{
  "num_hidden_layers": 15,
  "hidden_size": 128,
  "num_attention_heads": 2,
  "num_key_value_heads": 1,
  "head_dim": 64,
  "intermediate_size": 512,
  "vocab_size": 1024,
  "hidden_act": "gelu",
  "norm": "layernorm",
  "norm_place": "pre",
  "norm_eps": 1e-05,
  "positions": "rope",
  "rope_theta": 91600.0,
  "rope_fraction": 1.0,
  "qk_norm": false,
  "attn_scale": 0.125,
  "bias": "none",
  "tie_word_embeddings": true,
  "parallel_block": true,
  "init": "normal",
  "init_std_qkv": 0.0453,
  "init_std_o": 0.0453,
  "init_std_up": 0.0453,
  "init_std_down": 0.0,
  "optimizer": "muon_variant",
  "learning_rate": 0.00187,
  "lr_mult_qkv": 0.4,
  "beta1": 0.95,
  "lr_head": 0.00858,
  "max_grad_norm": 1.0,
  "warmup_steps": 200,
  "schedule": "wsd",
  "decay_fraction": 1.0,
  "decay_shape": "pow",
  "final_lr_fraction": 0.1,
  "batch_tokens": 32768,
  "max_seq_len": 256,
  "doc_mask": true,
  "train_tokens": 207700000,
  "max_steps": 6339,
  "dataset": "wikipedia_en"
}
Each number is 500 + 25 x the weight over the matrix's rms, rounded and kept within 0 to 999. Layers, rows and columns count from 0. Numbers have three digits each.

# layer 6 MLP down, 128x512, rms 0.0895, rows 43-127, columns 448-511
514460508469474491496502528487482507493496477537506529512514509500501465515491393551490523542506463486492495539501504506498498473523494505480500453526531499498502489461484521518529500509531507
531468541487488492483498533517510499488521449553527560517456506474487511489495489461494529554528506471502534493504500484493529517509546526490534497519500526503531451538476503513482505529504490
507506476475492537521475489523520505496479519455482489541450522490509532495505542509525546480501527492470547516495482458482473488515557517481500497447506491491522572506517531493466498516500501
512496474492472453439529562477469509505518482498488497494467500530473499524469486525455553523495508493527537515487458485498501494506497524504506500517492437518486510443487548500536506522520483
513483562511493520538496499517490507469503529496483509530513497533560487508491505517529545493534517495488493457539527480520503485476497522523545490506468523546482486508520522500510531482499515
455496483499481560516530541484518550491500462527514534489496470457547487462510495517484518464533534462518521487494505477465518454499512510517483495507486482469489505498454521503475492511456512
501523478523490540546526498498494503538485518485473483498548506461491517517475505496498496496524531504491480529464485534516487497486530438501507510525506486484468459537526496508473511538479526
484530504469496491498507505495486495548465500496470515471483484484474516528539519539520491520527526514476522480512474526546497538523469519517484479474483550520489477506511513522505488497465467
539491504504522519470482494546487497459522489505500504536511526493511483517516523518495491486489534509536490483505512471516498466505521466499529471497520504500517483516485539491529516546503520
533505517538460512526521508511501496464496525542507500480504535500487486505468535448450488508510456489533519495474503537557496531513516470503511510514501531517508519532526508453520508499518516
521482495499508517490529525493529502496490508530496520472479525498502530516476526452526517501455507509507536510530523475470464516509507482505482483497532463507476495496507481520532521481495476
516499524488511536522533496470513520521486472495508478499532510510508497500482456534463482468464514533551464534455467516493503511536489491544508494516541546544530505524505521479518493535517495
432528471516506471535504503507512480511570534491507502474470478460497479501486514502509502505486543525439442542505504531507534535490491485476472499498450503512516576541473460482538497515526515
489493499513478463526508493539535497513457487512518514516504527487520526486505533473491494521511506479474486474499523511496496494500514496471471552497459456491445449495484510510522487486547514
515490512494529505512454503535517517530488497524501432509507492508462510517476495508455506529477453489539535483507518462478511474508476512498497490493509501473463533481470489505502488465442481
493499480532471480518497498548461525553450481503498488487528514492479485494546504487507457516514551502466484473517507507465518487544518519518509485498431473504490512477509492493476512489502510
497474528525448471475459503536523516541532481473483491504506500513460528487530535509487503533475522506479479490486499501496494523509488454490460506478486487499467551518504448526491516506534480
444453516493485487485531500449503498520496529506504467482481534493481500503492509464504542505477448506498544524521554527466485500487549496476497444503548454545495510500542532459499484480522485
472473530495524481459531511474504533488489487510476531465484511497511493474517532479527524488535537508497452544525484529525520507534514508544533501469488476476512496502548468500461515497503529
471553493469519518503494546489483463447512496485531486485522448485462481532488463539489510456487513507448537495494511486511472479514494483508466486498515508488512503519540506447544524544486487
508486459479517515492481537541485548476480494471484517505535512495523518520498493503511481572508541491556489485496493504525535508518509508562500541487480489519496510496465501499502493496575484
529480525525520490522508486508547471506494521497487491537482485537497487502471465439488500520497510526526484523463495475489530453498473445450515501470550553497507515508500511515540524504519528
473518490517506498497506481481511472489514505493498509446433497486507526496512486509515477457494474493458483535507508474498484487502522477540510489473501517520521494484483528476525504461451509
470514527505502515521505508519487453523477443481486458543482488556474518521458474514511508498512485478488487538464526516509441467514539558486491431501527496557461505503471532474494474481490484
514527499490477485506499495509482509595489519479465455453503495508507528475549500447516436508460492507519467524466478581518486514531515494461446471491479486500542503522484482508508504485482493
493501483474505518525495490438505489492486507497491495492510491520513489517529521478472526486504462497506522479486488511479508540492470470516514493496502508484510517521538492487489541511480504
505484469479532481534509517494475459480503506493489464508535488526522460507437560467498508499497482482509501501460531483489471487481443483533504533486494523519507492462516470470499533481476470
495537523492573461497503502494471512447558504460521497492530472510541549517442447531525495487469478521468507429472472477483495489467490539510534491479513516491495484495537465536486501506484509
515465489486504469506529480480478507519492514497488503525538510476443498507491550517551501491488503532478477521441489510481484486449524428507484482491478504479480517546495461525521516483511522
524521488538516501506490517524508481499461458460517503464522479470485519506479479503451513512463511449515535529488503529514450455518474495475524471460499483499439471508499546547470504530520454
474549486512534465492481532474497485450481482510506506488471492503483555483489495465474506482485535492432497544502479530492512529482478529505528502478497510520515545505497512519457514488509501
493487487508520512508452526520492462499508529477525463511479469531490512537497474471520485450509439487526502497502527461504499527492482589490508473476506480509497517488495505549535538512496485
494518479533460538527508493509459490496480495471559517453501539489501475521511518535469534515511505505506463531487530508516487505504484476483493509523528518505475503497448504500494571487504509
471559513523475539478479511449505461450480485484503512506481490485466485535453494501509460534469520464486491536457514524518507495479529480510501514519488511513462490532516525466484512526500467
427496490482470453480497504500500482508466546524488549493506509454464573547532511467503541493516518479496509520518487492494553484469503516511507500511502514518499524514510497525540484473504526
462515501552504496526488503518500527487532446497480502507482494556539497490521492466509491492517540516518538483528485476530532500479543506556482503474476512523518503456461530510499477460543530
518499476456515505486479520491503486492531515514486505545543510520503437464518533481509489477504527452527510544524490511505499480472492482534496510525492500496434509530502528459495525489497528
511504455508478509505521483495527481504545504488483528475472482501514464472470527513476549482496525509500526498526550525474538499456512521478474547508510471471476512517489551512482500477506483
486483506474478501469526452509500527498496527517521526504473521527566463483490552488490522499451540490539461525494510537494511505531526521477477530489516515470499484514483476510518469472498479
461513478514507521503494519538469472510517505474444500527568454495483510491475512511486472505490466545508488441502487449513498490477457486533538521489497497509493499508544514490471490515525491
534544479544515471505486504532507524516476493493513501497474522505487512524550471522495501518480479490460491517470496497507503461482491527469527572471535475495535497465490560490477511537505528
506511465500488552526508481510528508509532493491544486544483530447523555479504515472548465511490495497509468526488482504519480497525528489529517465479527504455493451519513482507504491529484509
461491511519504485512491467467511490528503516487510504480519557478509497521464495506536486511516511507510509463474509487474486442517505509518565498545462491483473498496494466473443509479518512
486504481468511501570510507558509474490484494482528502458538519524518551533524534494492476453504449515531521512510550465517517547529498490496526467471517514490520508525506474508456501469490496
497558511528490481510434493507467507512516514543483505496517519477473470512507450505496494505537501432460537481453482541502451510507483470555501487513490467514529532476553518529486496479505460
520456523520487460495484504499527506496485504516486511520480546497478483489508482479499530474460465488467495436483460484486510556494509529519532488519506525431542502544510474529493476462539472
534500582482483526492495494506527491552480527514502485506527502452507496485488485500479559530548504488541523485502484514514501473522481477525493505487485473507481508524513481532506474514504513
497492513508517511511538499510521495482523515517551503503514489493537483522462481560496512459482425540489517492544494525515508518505475512525467499488478514499512497509550506469487465495528478
476524510481487493513552503512512524538501474521482474503484512476521510475453465537488449477512548482551469488487538476457511539510489459461487534485486486501508465465537532506518504543478487
484513528506457507477499518528517493551470481485474539508478510526512510507502503529496494530485495503517480516546496465504458486470492503501460510533513542564457474479525507503531513457511514
514511484475487470517490477481482448467493484488484511472485507530514510482516505541484507527480484557528500518490477517534554470483439468485473527504482495512505482473531498489522477520531478
449507475452475525443535524482507488508476484502542511528498486490500502478493496515534516487473500482527505507520455491499504475529490498530498489500518466521512508538487507494533488506491495
521475523495524492496501530482499481434454446475522467530498489510473534442460429473490492460570502476506467559515484474522474523499439487529545470482507490513505473503548510507507533512491514
479471488492498543511460484471491479463535474507556522508444448492533484492519496545478535524509473498451473520494511527465519464496542497511503515519531523505463507514473496517424535490553519
448502515493512507528508532475514552455509507497509488488505486515527510484524485487472519512523473549481540488454520521472504515520517497504510519476533533515490488513533488477494491506497505
519495493495511498494496499479505487466477489497521495485469479535511435477492491493511508502502575480481456507518491552542489456480552472482459494475519514456497516473502458485580554499443509
491517516468527508497448516513457478460548490428499486492529495531517465460478508497465502472470483478494534500495520511475508515504485517491518490494539499514462507451470516522505530492510520
506513528504509523500526483501459530468533508514499535488469531483495464470490447528464496507478498531452509508494497544451466548511469537523483440553527441509456508440468537514454527491512521
540489475493500548478531506503452504487504516519496501506501508497529502540520465529516442551567520503503525484517484507509501481497508484514491500503482534489471534489445528512519492537482550
511523467505490564536458488496478510445497507472512493514554509486509491486468438508501517543505471481526523517511470510538499542495506454569505557497542564522501497489498503512476471508467457
499503472492534481450462534533493523516495514516513471484507505536465510479492490482548466474510509529521486528486554498506495480516534449482507497487522474512474503472471479459470516507541518
463487512461522479517537529463524500503488499500516508513505499508444489516498481540487521482481464521489536451517546480514511516510504510577505517523515529463497487532510451476497495513490511
507468453511508512480496525487509485516490503513517487485474503520480460481516501470495508496468512527481494561528505485516485514508512479494511501533489513515471458482447510477486508489504546
530523524543452531500456506493494492474512483518486517491505499542479517526513505545506496547519530509506531499526503511499477502474519505518502456516489495532518478464507498458434502505468500
497522503498469484517469490525484517487478513525485491511487504506499536547472509494496471481490519504524479492511461470489517521489529513510517508503487523506514511471517533527483535519515513
482510500483493530477465518488469529522464517489459456473499494527546550522440495556496530451532443521553515482503519530508532554502512483451453543491498508502505511507516495502506530491488520
477526531512561524462460475482474495541551524521505534537509444499527505471496511488490514484464509489467477522516515507507561478526551503480450533533476539525499484485499471522505486501462500
500535535505461498497481526481481487489495497533491507498497514494509509511474501471517489486506502490495497505511462497473508499531508475466501473500506507464540512463468513491427493475516503
536478488536484513479489469490490543478497477472485498477494515498500487510530564483534530444484476509525500479495508486521492482493476535521501514535518504485521491491494508475492529517494514
515483502509505509495487449515537490528501525495525485488450520501484512503537517476486524457503473475465492475509511486471516486478506486526444515519465503515510527480488546501490501460526456
524467501510514504517528465472460504485467491442444524508482504501544524488494511475516521448484516495519468477481474480511522518505485537482509529538477491505507497532501469461549507535497476
493413460441537491465532501452495498463516481501458520456483480530493501450522480484537500444493496500518508456476489482562520497493526501492511485520509464497532506518493510462511479487539474
521511490505474524543511472447505496558462439504521492485533488499511521514506533484474475540466411484525517446508476532494525506494550519499469485471536495524494512559472479458454497499427508
510502519452484520507483527511484538490490516504475547552499498505482470540521477486501518477501475501518539479491474473495541485507517468496522534488504465499511494509492504502494535519514491
473481502497534467516432472497501473521525501498528502482531493483468535499487549480505493492472447491462494522480503489503469504482538489469473507460529494512476467475503471534502491508492492
553490539502489492486498507485526509472533517572514508504503452501484481513516450470540449471503463511456483561509539505439534487528507479474476534469484527523491496480445515470499483535491513
478505465474556508479522469488522516529463483526493504503485531533528493478479534500508448529491463441473487477458480474546466460485504503443487502480471491487542526525497521498498511477480498
496515511472508490493461518486484487499484506523481502524519501459517496522538517527508442508523489574462481514536475526512493476502469539448507470510493467514447497514531416538491452496494469
467480498501474482511504492507527484490519480509522516454524491541406496516522476502516510521484467495475511463483499496523458472499543464510482489520496494506488503466511515480518500465515481
482478500510476474483494498498506519537549523542497488524535490519533487490560519520518477496492531484530495491545461509552535476497456483491502499482496523496524460465439474507462467552534512
511451496498532549474463472456492478513510530492478493553502504515492505505530432539529547511491516467466504536485499508517510529504498558492497496525446513496460524495512477509514530501502503
489464537524508489470519503505514524531486521462508525470486495498499478520504524537493482502534523502484459509481496471518457500508467523517512548476517524495493486472504540528455501504485503
519524535524477520509489471494494515498516523491490526503551480505489519522514521509506484511514525476491494499510499506483498480493516506445503534484526521478544480512513497439526492473454533
509453541529515498464508448522476505502522532521505463484448494460503557512495498504507502530496471509503508531548496460521513464455465523503491498471500518479494509485585463490527474516499495
509479497445487514516487488547512519489462481463504451516515504508479485473538511497515484472496515488508457471456523480495471518511555484489545476479485479477496519531516451435496509498520509